{
  "d_model": 96,
  "vocab_size": 570,
  "positions": "learned",
  "qk_norm": false,
  "tie_embeddings": true,
  "parallel_block": false,
  "init_std_up": 0.051,
  "beta1": 0.95,
  "warmup_steps": 200,
  "decay_shape": "linear",
  "seq_len": 384,
  "dataset": "wikipedia_en"
}
Each number is 128 + 32 x the weight over its row's rms, rounded and kept within 0 to 255. Layers, rows and columns count from 0. Numbers have three digits each. The size before them is the row's rms in percent of the matrix's.

# down: layer 10 MLP down (transposed), 384x96, rms 0.239, rows 76-144, columns 0-95
# up: layer 10 MLP up, 384x96, rms 0.235, rows 77-145, columns 0-95
down76 091:097052127141135126160079111106091158121164119105128148120195151148131109106113167171117141100114028134075077139104094147089133116077163113149097102123139096170105142150162104103172082159112105103109137136128148116104107146090197161159081136123130124091087145197144106190124172199135128117
up77 093:178144117138111148135126159091144103145072150161152128109116074114160043099155090130215056124091107149135165135180138120108154098108164146069200131149142175085105149097149129122115049151132171141170173135134085141129138132131164128121136141146169093106197137130161157122099104150118080142
down77 083:108167166113139139074116093141127122132135156112117083098077123159127179071135153127141075124159109102145111178091052140184086110198159071141108143116157096143120102194136160127150171083105175123115114104119132132203114159065130145111108148077156158091131206111160101113119107122140110093
up78 104:105171123130113146129154153136129105154070118066167091132078091108194105137122141141150135165128132083158173148154143155080153125152161118103141156074129133168055086117075159111139148168118068180111105135157128140226074075098137125153155174152148130088106145063123151127118092112160134095
down78 108:115123116144151109191167161156176112128107177119066055084108135198140103154068115122170144093149150117159126123162089135143149133129125114087161093132148129141147129098126112131072073129037128138111087114149130126112206119145111154133196113137101139144091113076146129103059144169187153142
up79 103:139095132099126178157113174156163156100108152105137160079167199168168114117125088079123080101076155103090084110101128135121118210078079138134169076100100101107161124079153125127149094166117172162098113101099131109156076136167106212145126090117177171157113117144084136149141137121129120100
down79 104:103107155148135105197178102084133107076114099124165158131118174132130142104113051129157159167103158136115112156166144111181150131091175169160155148157006131140163082130053122134136167123150107075088129124120108108132119117086085133112157142129118077120133098111101165091136118060099109140
up80 102:096136135118081120172095149124104088124107214155144104111177101115128075163109140174114107122098164158143130045209163121074101110163156111183086083106119150167130090134096142161067136118098134129128119168091135118084139071106162086085146150116123083175079108095144145128125104134150088147
down80 100:158116118110192080151154078133114136145111100157096177147128161049108224108089071152179140121115120107104131084116155138147172147130149140125132148150084095123064122146108102121119143092166146167040102174152088120171126121122113127163159114105125164106197145126135133110197114092152157109
up81 102:160119106160104109136073149118138086154135224148124098057100117106181109169086127123181106116065160102108116128080138181124145156114165087156138129118052087133093134139205114124139130128111107130077127095125117155073214114148180127146105110136154161124122097180149158143127094121104146126
down81 102:125118125076176125140111169117092137163132095091115143123139144186136135077188160112112140155180112159157125112108093062090080122114120092171137106128080149174163132183189111084168139091129121124211107138150102118118162134122110123170104105082069155102117106062093057090110107144168120103
up82 091:109161116106139090130130133082118119090115128133092129081141130117149142217125159183204141084176097166129163061111128204180166150159060130105193082104136090141113121187175133096172124096138135085139149133153128135135074104137125102156113153187124149121100100146171159115113149145119087133
down82 082:133097158103085133084164066105128091137169150115138123131142152128130126120057111150152095095135147121131119190128142094102100082099147142167108189161106131108085047065070149126071068104165102152119136101155151151115197079133094073141127141065119184137120140135099122187133140103117117160
up83 104:110104123155121152102172122197137091107165155108093083149153108160120090194114130186120106153161119157084095188113146094131092063117101148148124087112090134129103135115090105194135133115168066121147138158127177112125153124163122097216226139113123128131126098095102116095121118154124098190
down83 105:164115146141151150148127186093103174161094101148151149105186171099096139070101094176131100164088105169136169133127084233121120108105136138135107179124123116122051103097140135150179079159098163082136174154137130124141146198119148125132069112118149150121077155130154154117070158103144107147
up84 100:162137114061073129136099139123139108137069198114109070097126107128138150146186121108088094120149188134157145145109137105136138103118116140131165100147188099081122086099079092111133120116101145177129133135142150146212145178153113112135097054144127167162112096088085140184122175166195142171
down84 108:082166114111142107073194122167105131128092107152123100155125081089124164122124104207072159102103162121143142143189113104152112153130143077073136136170160064124110120122145163136108172148166129111128152138078242133120134094153154138106084107189105141085165114131122157121155167179122104114
up85 103:129126184169146136118148105135125117139115167084127124030121101162130145119120189100152165092145107069128200170132085129147102112185066134117149148153147117122165111111071137125161069111155113089151170070129125077143081119153091139088104165099139076150157146174169135155141129144140056119
down85 102:102159078111140114148171192134135085141110149121129136136167163083095118118126151147133118126132123160102049037145128120074100157153143160111107173113126102139139123164101085147156149151111159091102081157190104108157203093122134065149091110124183121067135123067117183093110103113131181141
up86 100:062154167113190145103150182163132092173148153141135113116050140126124182130070156113108080098099078145151092114138134102148104153192140158125134105127097060058141129127108143141122098155167131162145097068147081093104111086118133127109126091100156151172160145120154091073163101117145078174
down86 095:186170112067112146144103114158086127118140181165141125190140121114144168140106068153097137106094092091141167103131122129117140104129123075123121166129161122120096127051158080099074093097067171115206104172108106201133139165134157117108140117080139108118123173171144075110096141128146126187
up87 103:178113184148131175119134149128144118083136134147170086071182103118163092116130135105139129159132140097095116171136084080130105105134074116069120121092094088133125119066160101164123129144029104118151140089134127186207099156101126165186154090134120166101170143125089121080130105173133117087
down87 109:085184082128111134096081125132109150179170093176126144160093129171129107124118091141077153159069138141132184050115171107095153127089070123136161120092112137170168119141081121101113169152179104144090187091099155140109106092083133171146139187139116149192121156123171087142107138175158128129
up88 090:089132117092138160103172111152111130137153152105113121062126146193126157089224130118143133088082111161124149117118091129142130110125153082135137149200162103054097114092160187115131165129148146109214112097090089122146169111113172138143116053120120148108093146188121147081100110115163157108
down88 090:133097146150123083141139118084149033120131144164159125108133093165134113181055142112113073156176112158129084199163106175136093127132160125172118162077162132114176115111123112151167079148181127095177156142132152113100114112128069156106171127171116123132089050148120131141140091160070121113
up89 098:179150104159101172153139144064139095148169177169149111055147174161167166109078127131141091119114157137172136074094102132140188122084137113088117113097117184097096104142085132149140157108134156132166084119162099081129124057084119101109118121143143134110110098107181180140123122200141080173
down89 102:169143137106186156118099128103183170217170087084140136223123063110108100127200137118086091130127114138121074109142098099163078138134107121100137134095162119149125128169086094136137184125143123119127188149111093177106087114109118108156130161146078079173146118133105125091118156142082154123
up90 109:159114137138148183122118131108145137122174149156124189120113137153120152145057188116204134174145132183144134103090171076098192139134136107150114064164155112115118108120110127099162119147125100147148073153092148136102142096129048177162113125123093127187145124197120150135086140108046120088
down90 103:109151105149090135143087145151130124184165176132140132117109133071151137150104102129109126090130110097108066055118087091156169135062098144105144057116222141117147116114130181104086097132111177144145078092096140162130134060154113121098134130183147099076087157137137118168069134154167134116
up91 103:162093082075167101174179129120144098204192132080091131135149153140129124099084112065145154099121154136148177149174072122112111103101119129068177113142199093138123091132112098105141078130187160192137107143097175190170117138110147115144155108110126148146110108119140142161104149150077098143
down91 102:168176133156172152061067069153177087170153095100095130108162137137105143053175086182148123115105175123164136128155111147093147123142162119072095146149151119117124163109143160150076145135126189167110110099155094104098123127131154104145102118115130125090198134151127069178186120109088148172
up92 100:199115151118114194113146095138079126144168127107129142110095118138184177132163068060159146116178096158114138183093157110069110133117099142092135138119149063105120112142121147116151157138131116100103162163026101154103140147109095136124173183108074117172085107123156107117125106185128161091
down92 101:128097111137105114149097122042106064186052104145120108117166162084084064140072178130091153094167104142124149130124164162159149154116138140160137139168167102142114104113149115134103108161185138138155127184139107127105193117129154132089114061121179150089185158157084147125071129145103118107
up93 108:118148155160105121106127092162089109107145150165137098141155058146172191118158135141217139112160072108064146139119138110098129082126119133203058134114120070104091163135171079150123121118115110116109140170108111155098156135120160106128126089154133166103078127072076120116157152152170188076
down93 108:166101114155125119135115130102145144168187129116107138131193104141045127126141161135135125110091114117102080086113084138093151075144135137100094147060138130072211123146160103149136113170086148120103154169072126138114128144194118094164125150170168106100109167090192096082121162142116112205
up94 097:180147161177122122233177135110175207118107161142063115135185091074074152115146096141137110161129148154070184123115076136159140168125087133133168151078170090133160137139121139113103133128115128112126105123129127136112089091123080102121115155153083131161115156141184125086176084100126104110
down94 087:153163081133124135138114121148127107087114068152120140100203096100071091099119119135170109108134148125071119093074034139110206121072139120127062116065136105162174178142140141105139118140186083138135119116141153081145128117103090152075097110134146120107130143123172093078133131082098090113
up95 095:146115100088166138146096168149193150138172095054142124074180134179125103113093096134147130080117127167091163131153147100143151126160108173150144101149114170088119102101116163132121131085117081106131079140096088142119171144178099142202141096059168186145141157164114132164073150091092167140
down95 102:146073114146167090157164127146149155138116093153106101164119104116077115116128096109152113155106129125161165178101170098173123101106106116129130188098136151114140130093127144125098117105118165194153056173073139144214148197090118066071173128122171115156108126101178136149130140098073190124
up96 101:165110154079073108077069144099146105157176154147138126101165113102057142123105116147121153099152104127140163140169064080079136179117110105115145156128177173087119119136067102163166146096149090130116086162093183133174128110124082109177107133136159157109155124185163177122090097189131114164
down96 099:167132148168118112185172153152169142117135147095185139131107124095117121126117105096090123044116128104166106146074124176138155157137138084111104082090154113145138151196158144134120190141130110050144184103137072178143134138142181151143088178162102157121109145226102124105148151119141136092
up97 109:109108141106145158116166122152105144138179157051149149080142056107097146097134169114090150120089146175063161164081093155114064150156125126065155106116127116091120143141142128112136136126190115049149134108182057155145155092123108097176111122129129147207155086110141106181113129155121123127
down97 103:101111089119113126141177128184123129101183163095177089146176172149143133127127138095149144098132098152094174096107093141118197138162175166117100105167160140135153110144133071105154137129102105076110114141143145148121147082100091068076160107097108087150111083157131119047135048163100184091
up98 103:177148077139091094102121134135127110080177160150136193098155066117192158150107149148132142161133118121161113134156102102100083183180158083106127097116119102133141181095152099126115134140145090126145209099140107144123123144107112198111084143178172150083111147064089113185154128154185121089
down98 095:105159077098201144162144104093108178127179092215106084154095148092099085148141137086184089099137130136125086153174136152122148136085176122121064108123142104084091101150151122131115122132196160165112121156117054122183123168127076120146133168141095150142111111128102153089130183132098142142
up99 090:148035102108105141104126201091112149140148134097138172073122168099137143108150061112193157161082123152170143115120097080084158131156091125176112141078148097143113151123153164119165172155106097148112093080120091131184197119134090150093155130148105120097145110117132169124084121104180179114
down99 097:115123198158200190106092133159154081151051119131108099173158059080094135139066161114075141125147126137144085119098164120115128152150157192132147143180114111137164118095164132131135111147159116123127130099140147160069129135151134119086113108119170065149128154073079141093113118114069072108
up100 094:121128179101105100135185089123122122088094104105134137133088164113138106061136170093213106157108174132179202123084104158154162124173195109099151107127155141156138089169115136115100148147138132103113114099093146142107135103116157134052138094097115163063168150096210113097116109086115126117
down100 098:132120117129147168100165175165176159123137176112214127192149120123113158119173093119131112132150155150058205101176135099157061108114097130143166111137089113095151173184171145129084111129170071115077138093086109086138178117128112137104135110143111118123111110175088148109101133186123137081
up101 096:177140113168102127115147129169181118141217174142178174169102106112130155097045124134089108162134075109109089096133106131099064100106154168061141162141183097107149131110151116139107087101074164120147146133155089108121131124191165161165138082089140132128081125141154151119088078138149151146
down101 097:159172123154148094106186120135134121138125104131094126151130147141166141109114179158143160135142111104066216155142143077100148109162068079110164113164107111141103102158168108151161155074167116190113164117122130148162149142164050107127100144152078155126166126175081117115170115088162135040
up102 097:086142165140166127126103152156143138123147138140061121115100104144114073105096176157146156151106199120102198160156144141092162159082148114168097120080184139095094084128096141109093048147110081132149128135075145149144061104059158080126164158122119078144140176125111167143118162104157106156
down102 098:121158089097198090112154121155133185114110077165127124075132087183118142116162154150125122077118185107166161080098061088088107213125113125092118169148141167091154134187061132076112103158120195137164137126112138103163120133130076128134144081121114128130117118113088120072129113128120148087
up103 108:093170142127123145157139135106216108124132147092057094119136153104081084106112082167098074111159123050094114149111161134124149177139128070095154116123121134141092067136125114129151152139145138129164144119083186132125131108141144151138119145035078117190151155080110171123114094122187182123
down103 105:132115144082167156132133068121130153128114090167151137122193133200206185170082162109103153087116163133139162092179148114116121149174122120195144097141145139123149199103142187126108146122104146109071096162115110138097181168126117145122139123138132132118131125167091139143100131064032104134
up104 099:187106152181123186171106156129106140124133104159067107130065145171132109154095109098140137144107095167138187120134134133055148134056137147068144112156059149154121105140093170093108119093157166068110156104144091162152082100103145099149130106118132198110125187094193109120131138110131093136
down104 099:094119132137100172121078154169101154079131113120161158175102107060199191104140138138139115120100159109072131168125120162135155167210175154160116122151141162090185133134114118141110122191101138089127175115048167076095128138105136128117099167165110118133156077132107167123127135145119160194
up105 101:194054135151133166180127112132141123145146179128106091135118139152179108161131070151150153161158172109124155131159116112069075165139094082137140105077078173139133161104077093167125129110103090171103112172121176102162073154124161145117120136090092133110189108172125179067164123154158133096
down105 101:148162213097123102169147115203060166101089093070117181133162104164176155144095113144116150157144148132185154104173094082097147145119112088121115135156197122100177136125142100170124101137135124155089167069142088083103102141146106119137118132148106136115079081106088083136117161132166129084
up106 095:101121140040126121094102159173172066113129123101132092105171144136175142088138189179131083174146126129154116129141083179150115135170156128149066121133150079112156195133168103195134108123135166181107123109118080112093141111170102096087137114160126121096177137168142145142047141145150157122
down106 090:091126126232157114129135120095082089116149069114159137100154173097132123103132121164128143050118147182057126155105164155087169174134143174139114148102099167102088133113140115133167172159185163115111070167125136137115095139100190141076161108139156125114160126107100127103176144131114194118
up107 101:140118092099099122169157143094130119127106084146136150115141109103111158120155167121186104206127185119075115175144110124115091143136114045065127059132110114113161177094116134075130161178123109156126132144178158108126147142127090110097100119093085123127085133097182188150163194168078139175
down107 095:095138125151114168109106079136099044108136167104155134176106130186110156155167129109133122168172107143098152158167110130152138126125185142148117110158116152127110160133158123145100124106109138106132169100191180080123143038078180077102144136105101145132118186155209127184133088141190153127
up108 095:148126117092101162139102097122170087107130147104122163131091112175096099121123176064160209132118096135154149146163085142153075154129103145057100055132150118053167174135118083097148127118105162120134100128099145113193106148151126136169161159161142168128137086145125191087142103142108097198
down108 092:148125093155145146103118115142080074097148145167215143128112115094226144054142114193109102118137115105118169175090144154150121119125150158150161116142153148110100107128177127132139099167158076122101104201138114162085136138079175128138149113120137102160119181117208111137118087094103154085
up109 096:085148102054077134082100209102123135146157139111116115125136139138160093142161176103095136098151158135136116136154100128160065091153128155191175140122117087141139118084160147129128108129168100098145121147124124143130087127201211147124083125091186158093108121071184129095076139197126130148
down109 089:133049095134168133127113140099136144168104116139057109156160126118137188100119125180160213152121141122123075095103127121125127162111129077139124103167146095128106155175054116129114194090079157130077184083148055129163091169109107123085149148130104115106101113188148121145146129129155177131
up110 093:139163105113117177122176141150124111041133153135167125096145138151123159101091112157107095128128154126148130116122108116082051126170130138144124118169109138077086150113161107156151070143104097120193198178081062145112163146132136124143103214123127167175104162120167204151095177126131113126
down110 086:101121056135112143106108072138169105109107123077129120100073128086120129103137184130088101145137155098102118090118117146136092162115092093120166104104165134190084132091162215114072170115114128136134141149158142084064076052148117075131151156114154105148098102139114110178127077086140125183
up111 104:149107169077128085099106104124203118194189117205116135049163141135152083120102116093183114140111162109150145110108147218135151104130107141142067144128100160118083158099174150075126133134146120142150137167133114062104113128137080121097119092133156177098117132134121129112125154083180091140
down111 099:148163144165117142163129154078145159161140138109156116152121115098157157105107153152176100072115120187145141080123101187121179130121137176203085137171167108084164106135123151172146078096111158108068154104106118112143077090145168116046110079098145122154085080148106160137165111099186131107
up112 092:176086169134096190121102169127081115149161184156100081075136143103083124180121151133131126144149147085080115092099141123156127121129108152133165043064167182153080143117133163132157110182117139127084140092115102096148140152175182135087129139135136114123143082120144161063116082172184151120
down112 098:188095108180095147115128151169104062093142139136164080077168167087138107133110091169090089166137112115136154084140173117119116119141087112117146127126187082138184173041145099181198072168130140176106105097123117120119187134130139098165140109117138152156158107116154159104110094144148087142
up113 099:110115175114117099151050129106160194116111086199118168187158128110175152095124101098156104093148083110136137090189115133116135103096118110142089127152106089179119169146197117073124112119165112118121127144101151118158141149043138168144101117104110128162100108104144174085135176177109067104
down113 093:138145110111076154110176129103142167101138068121148130105120124185086122106106064103134158170104160157161085156161146110075073207122097117074125144110203107150093169091133119180107143133066118091104111152123160150132143111078111152130157100116123165199099166076177123145136122151107118169
up114 101:134135147093108145196152137166126115118064159164137191102151179108104135089148166114158094116102185186146113138134141111159117180207163134150100052175116122122101125133145086146186156113124158103127177063145102143143136188134128136135120120088123091105183113182185136122111136072128115164
down114 092:162115154094105069072128093127117161118156144107168118081122161133133117149106151120077188131116083121154116129065156123166070123142173093116110224121126138115114159133180149145141124148153150083147133099152104120127164098103146117171156145109191158096101102121208049168060151136150141142
up115 100:087137112145154115136083145140163111069089132084120163097144131201088126148113149142216141145183193174179181175157155160140111175131135109092160103124122124123140153094166146082161155132097182153096124187080139125147132092116114179088123087134123110183085091121148153110085133135092124092
down115 100:114089106134134158157124067106146120183128186128126129208112114104123090080168100134110122146076116104089137102165097113113155065127171134123103190104146068157065174135115123134107113073061102084139118097140080159100093160097148149166171128114138093116130116126202087131186134123115089119
up116 098:137052106123118112180130151165119125146175178158131134083133154136109132116064181114215158081146117153124165137117134119095153154131092126170144108054148130126141085133137103103083116115132146109103127119129116128072177085029136119140180134124146098110120180081125152099096193187116135105
down116 107:086123136133118144103103143175172175162111146068116135171069105153148119098122134085054135126170147193120134151146111072166114098163086141131055163109122093116110128162150163139144114139114100047108084156113142132150127177099101124164132163137105063134037104117140126086095080093132137119
up117 109:098157153143127187114111116180154138132123154119103087112120099146055126116135114124118169128085225114134151158126105126150162130159137084151096087116119134125086120063123093186111115107080071149120147131118120088168084146099153124179172108130135127119133196112140183127043071141174136184
down117 114:210120126103080172113129143121105157110135134111125123137085143088090147214136124128103097117082112098144045116114171102122131147164118103095146154145088103087094144104191155150129170132143158124145107197100141155154156132107142108142185070112064139099100122166043093163143102145131143085
up118 116:097135153132087156138170128166088103121153160127130131128170162240158171157093158169096125161165119142147106167148144125116070194154085119162099089105122143148064148098118097111075144132140058159141106115140116103123086145153067123103189131123086147087138097104166133130065163134152104115
down118 117:123157148075139183083120214136155126138130168114113088150116132207106152118080137136101113123147055075089249148086148137147110155169142111130107132127107122116083130182090157139125133135156098146136103085122081097122114163144104157184130105126117098126114163076116113168104093131118167158
up119 089:140109060084111199158091116101089117188122123121085104088137111108185103107182117094128126090107063081107084127141158064088130200178132134123120072121153104120121173154136162126105189096145174144168101095177094160152148122139132130074140117147092131189089153120121139102102147142139124117
down119 092:132178112136089098110131105159106080099126114101136120128095091131119114218143141147120152173205128125127076079169066160174150098091147125147074171128192118115173207105146142132099093123135170130145127063108138171194103111088119092129153142096124109147113109125166130086111128141151165183
up120 106:162097155090183138119119118118170173129125122118130106102124159167151109088154116060134103142133132143096109133180090081138154053125121154165100106139064084017112093142139141129169107129140141173164146122134067081111117149133131180114160135129119155156178111130115092199193171110103122097
down120 107:057120140156122105112145094145120087150080114097180078081133087070098140147117090138121050115138154136093152170133170164130117147130206101135152160157110168162104163144168174111141140075173140120102092170128057172168120099087138144167123147125154072164120169116158120137137109180133083138
up121 105:101165194055125151134114102148101132135102139113105151151105150089171098190173158106151131191124110150157147086081161110162119100117133149096104097148121101140133153150126100073136142121043080119176065106168162142112120047119130141146199103095087125113126100123132074156118139132183094155
down121 109:128109116169105124213147134051147153083200137155180110187137144128123115123099139137115150170069128119103100118141170095129164129140163133150124129112169149112120103164125151152131099165172128119118144195126077059118116150144194110151087138066163128068141109113117098154131158047084148118
up122 112:105087151115131132143092192132125177141156140152125139136145141140075112104126154201106117124120146105152152097132070143112107152175112182126073086145097119108109165099128188136147127146103074149139102139133162139109052080133148134109236137180085063101167171103136144126063115138149167124
down122 117:070072132147080162136135078127089116175152116171168130122161158101171139176118096157143104118094153094107162174164177137144076118136122083126142172109107123137126179142108129160092049142163072055106183138162134160079125091158138098109137131116152111189124120127141090173152118149066126170
up123 107:075145181125116093165157140082115162118210128136136085077141134114129095159131162072148150155147175072074105126180132110144128077073120113129083158133091113161087153138119166141152142048133193129200144105112081098104099179149126145135095154138153156171111094144131137105116133126145080166
down123 113:147156191165104065114156116154158124137107126080139072113096108132161103085121118130166113168186151108139154153080147134157135148151121149105162114135103070111085044125116129215151089146107133100108109127119134101167111113141160145084174162122078076128141140092085163096098200097136181091
up124 094:155059158134177119162167071179148154130136124095220098141092097130113127108141171119113149118073134107065109150095096120154174153117128129123088111107081127113140171135082090149104124127134149175153161155101170094149087127140139164194111096133122073112116165135072125132108177071195154152
down124 090:111066148113103132091118129062103027126107148196114144124132103138193170049130151131168096187132158136165170099125086122103081148139148147163144131124163126133105112110100183134091147151121184140166136154161094126124153123136129192111144163168136172169127142121173127186142112147133151186
up125 104:130134136087039125161163055172088140125139193141149069116125105136129109132098111170138118106146174059028129172107122151174160139127157119095151139182156114124093091080127133113149142090128165093132182173165109078118121175190122147140112101134107154121134145101111136098150117103128124179
down125 105:156157110109114152163091198150087190055124115152149117112153112169158102115152155139152196071115113075138147134132145144132113130093150074109112125119165115106188191178164116073148148114140097161092150127197119127101038146175138109101118121115100097151100157158116101109116106141113113062
up126 100:137104126083138096168147140153119057109164150129101081140127104136181157113075202121184184068116171134134107079167124143110105140068116103133155096146099135086097121122147086177053112088129158140083076129192097143169139148166131140112170100126127154138102126144125161093165159137152157187
down126 098:195116157155141162117104078098034109141146128123133129195126145065100090128166102168149169123138083181118130089148066165110165096133098098171140124119130082136134124151118176163210145130129135101146099143134182105118143130126116067137129083121120076105172158132121075157131153063145129100
up127 096:145164157104144081139169138190177068131177180129147148133153134115130174177098158092100095154152121097111097098166119108107144179138127136107164062145125162111086147112126123153124092136133222070088116124127089155090198088157080172138167111075114145142099145101110138168147153100167122158
down127 100:135102138148054124124097144081093131113112047103102169157128141139133136090159098160147146138130153100098187133163153097094155113096175174141151210066113128164143100127124125055165180166110112187131171147156157135124143168118148072121115174118151123138127132057142154140166127191094143145
up128 108:127148151115167098147120122094065149064147125102127113134151147124141156167118170138157090158121162059089155146097141117162139125125089134123088138121091062162122111095121132174154122196108186192141123074136131107119089202138035160175127093118084159162182140135130146174134106112084121155
down128 121:158174125138174160175088158182131110109116147117112100085100108132155091139161076145131138129149132100136123124113142135192135096114111059102185120113066121178115129134170137102090067157164077152127120168136177103058152143138099124169205162156095061165130150141103069144110097129158090121
up129 100:134108108135151164132076070135116164098127180180090106101143127171096060092071184129091132128149118095086161106116130097156085128185116178136098089136142103077121165153127136063133141174107112138124098163135123110112115210102152127146165159143132132110173112126169142168110043105151187147
down129 097:114151161130090135120131122093192119116140139167139134115094115123064150128135146134107156174185132166217182129175142203119124082130122114108057131115139115145121079074114070122145139145102181110059163124100154118125146112097137127099140122167100137191186159154101127119109122190092080168
up130 103:196130120099156183142109120110146148132121135194137127126119142199123090129123119082102139146142145116100092115112091168133168159209074107122099166095111136125139139144117093079108211131100178075141145110151170160093139121148108158090140091129083138191171132105089149053085110180122161136
down130 096:120132128139140066157120137122052206186121159144119158144117163109137098155168156120152122213139133139191141143092108139154167106099161127082177130170089110127149113076133157135164131143157062114134088155079102170161130095157137126191155131064101110125087103100181071116150140099122125114
up131 098:124171165128089172145144103117156115172110181159095191107123104131086097198087122120129126130082180119122155124197158159157088106167082122101101148082105159122090101075109136153133142137126071137178113163078138126101068074140108082100124133107111114144128171093108224141109158126151142098
down131 097:111127155154121147085115153177138135182139090121168116137147127118171177118134141120136106153129110085154116083101147102124145133184151189081143097161104110101119113171090126077137117143172124189166107142147221112185098179164199102152145132080134111101068172161140110101081119197125117164
up132 097:105153134058130171121125107094135099123144127139096105103168129165131097127116148079075146149147109142115159053135146150163071163150146167170130159091139130171050164126124108122150150150171163066156126092083137137109144176190109126189144068129123134200087121173100132094076115077148112132
down132 101:159148130111107081111103130137103123147139154035101102113126129150081117106134114149075101073161186092102084111133116142102161120102091163147162169120114119143140183134124152085108190058110109121144163132120132149162109142157073130223097149174123140163131088129090156118098099186192088150
up133 108:079153158122101181089159097096103141155109132094152159120148140100131188131136128074150113112120144115094134127144090145109129101162165134124137221149120146111084110122080065104161191083142087135125151152178154148145165174082104105164167159114150146084129158110214147066068097132143103102
down133 116:149148119143109164119167095128122143128141096085189133142100117160151130168133123113104111082136096135062126129128174118218113132122168099115123159159161131166123090164147134128088189157120147137077118110191148117149084190112142127089108201102170126091151180090135126092041098137189094104
up134 099:114089130177115128138134168084148137133123173111153074131114135120047047205156152110158129090132184111113162144168151145078128102153051075111143137094114121112139136180083109214154128102135095147103158092098097137149140076143085138127171129110128157131165137117081154175133089140135128093
down134 105:138142094134139073154135181132117179166102134166137082104093151116124158088076138083109088134111135110205086137129075107143076153120089125148167153157104134121140082087183162154102131120094099106177169181154115087123153161120086198098169133130192133109107089101135116149134094144086165066
up135 095:156132112153125122179103163096147127128124105098101150148150111148142158124118141124060113191145140096109123105076066151085173123082148160236141118099106078069156129142147160090131122143127134149033137108106117141126149107174119164115161136069076169138100102116085135097092122089186159127
down135 105:110187075155140117196124117144164117124084123074150126123074146141144083157111185154134094143184087119131200068125135158127101143109168135126117135094127153169136120089125090084201132159173130133125166120113154125132179088082127069057147144156114143117094160178146158104131133060137135088
up136 096:148132125121151115149133189084144153103135033138162122136132110129127092121156164130150098150141105192186095069103096089111128149187115154188086112128092137082155187139075127097147135112141093093103180136125092071067102194126161117109123132081113103112128121127059139107101137156184115116
down136 102:151129140072170091122096160107119193071126176100056134155101139161121143121136164148109127131123118081110133186146138139125159113073114152066134092106137178133114108131161131121133128142144090185085137179216158156123150114117134145162096158161151162098136147111137022151090063129121145146
up137 090:126118118117121098188144113077103134147059191120075189120118137134114091183147108060141110166085123129085132143120131142104152152061171131130151121150165096137161116089128128147168170175099102111083101090121156113062136110175142170103155115115135091110179071091184123173130098110111151187
down137 093:097118102121132176081153169116143086123129086166104103124119157077129123122163125138114151104119182160136100148109130109147137138166166140128042133057145098106131127170126162146118163141096166152175102182159100192155149121097142085148116148116137106163052125157202116095139119114219096068
up138 101:147096161132073110117162126156132139112163138111164155146179148205173150163134071094125130148105081125131098102169092096105130116114133108131076124164146118129135180078116084168071128110054113077154122114086112164070137097112114137142152153151155194107117189096185184075119117154106091142
down138 096:059140199115169136131130159158136088093156152151109108123137141103111095073134216162096174140131101136115146171148168134105104198093078062126108075113171131176119146112152101090136157074161160120165066079098195123115161127108130121153142122136105136089127089163142130132146169114160162125
up139 093:128139177134106097066115122103133168129131119165170128091142085181163095113131170112125102144101146175124103110099125131128114152221145166060131076098121149175064118144134130096063074113138127156085120174168166167075130157142073088071153159111160113107110103104191126141110092114102127113
down139 099:086114083144115114104104174110100178088084135103127121132151125106092144162129139216165074109064089114118113146126104103135140091104101079099160077134101125063134117166122128081145096096160086147142138129134136178196149157161113077118184109157143185137174124173146143086104185145141172161
up140 108:123112082163140101169148103108114133097121134110078086197074114175120121143100167095143069129044125134112129147124104146142133096160130180139091175137113088083088147141098126100154113115088217149134133124154150093142119125102142104171135094137112141175164220095142184090163179127087140123
down140 119:109129160116099078138151175089159150135180100190110150084138182128099095104099105089135175140207114152154132098103142118048107118187110083151076127157093145147128143205138104095132148076140103080158106107100085130093144110107149139135081150078154154111122143086111140124096177155084136089
up141 099:122068190045180127141176118121122143140104122138168135110164117158136168159131137106146132135131169082119146112134149122128159115069213072142120136157139208167140100130103107142102121096103101079095125094115087187086127075142069160134136122143193167158122147100119110062120165089120111140
down141 102:092142128121126143096070111116114165089119194132162155088128121112158160147109138169112096114167123136163147126127101119116085175137114093160150113135156046092173157089218116155071111206166110130096134124163169179150140090101185159118180131103121094110110197129187146110103140113134107114
up142 090:147139238128165063101157093122109110106136094166063112196141131146109113133073170108122131073110153156135193177145133163121153114102120145146131128125112123156124179105175126101077106106140186138118085147111139124127092099192157115147126126087116154111128103125172129144070095090129186070
down142 094:097135058073161127134113106125081097153086149167159165142129157142101126112160109165105101177132131133079182121177135103188125138132067067139178115106135149159133123080157171122137152136133103143091124092156164114128107086135168101071176118155124138114138146084132195151096196156077189167
up143 108:106106115114158126132138121107121156115133160097137136153127141165107127109098161100115156168095100117118103144125114167128117117185094234122122115102127172117096121175102177114155185116139128100147068216076117110139119076081187098094164126135100085098086174159107217135176165119165105120
down143 097:121180148100128125141125154112135023138154107101091124124134194098120072097150159159174163088125149152127118130159101120111114114078145121131175117128162116090159171110063138127112116111163100098175151122177184133074129123228125188149190058156102146116090131122101137119120139119154128137
up144 095:122118178143145095137123119092130179221150152128103186154136128138133151126107100179139174159150106125075060152144084143167113148081121107048158185097097092136085118098119127115172081116105108161116108141100094104093156086099190126174067143086091138085116112109097082110131140141112127152
down144 098:122090148161114163085173131073104116072110160089173165127079101154071132099093124094128146117128100156133150114152128058093137181109175195100142135101163139159094139182146142169177128166100145176120171133145114126109106163046153085121140135089116136156121110131100071131181124199138097131
up145 105:093120050179158100128104139117108124199096124140138116136153168111162128195094166198177110126091144146104169105128089169105154141105132105087143191111171114169084148117091160153140158119074138095130118156132091201137142108178063129102131155119105144103157128121059183149108137137099128160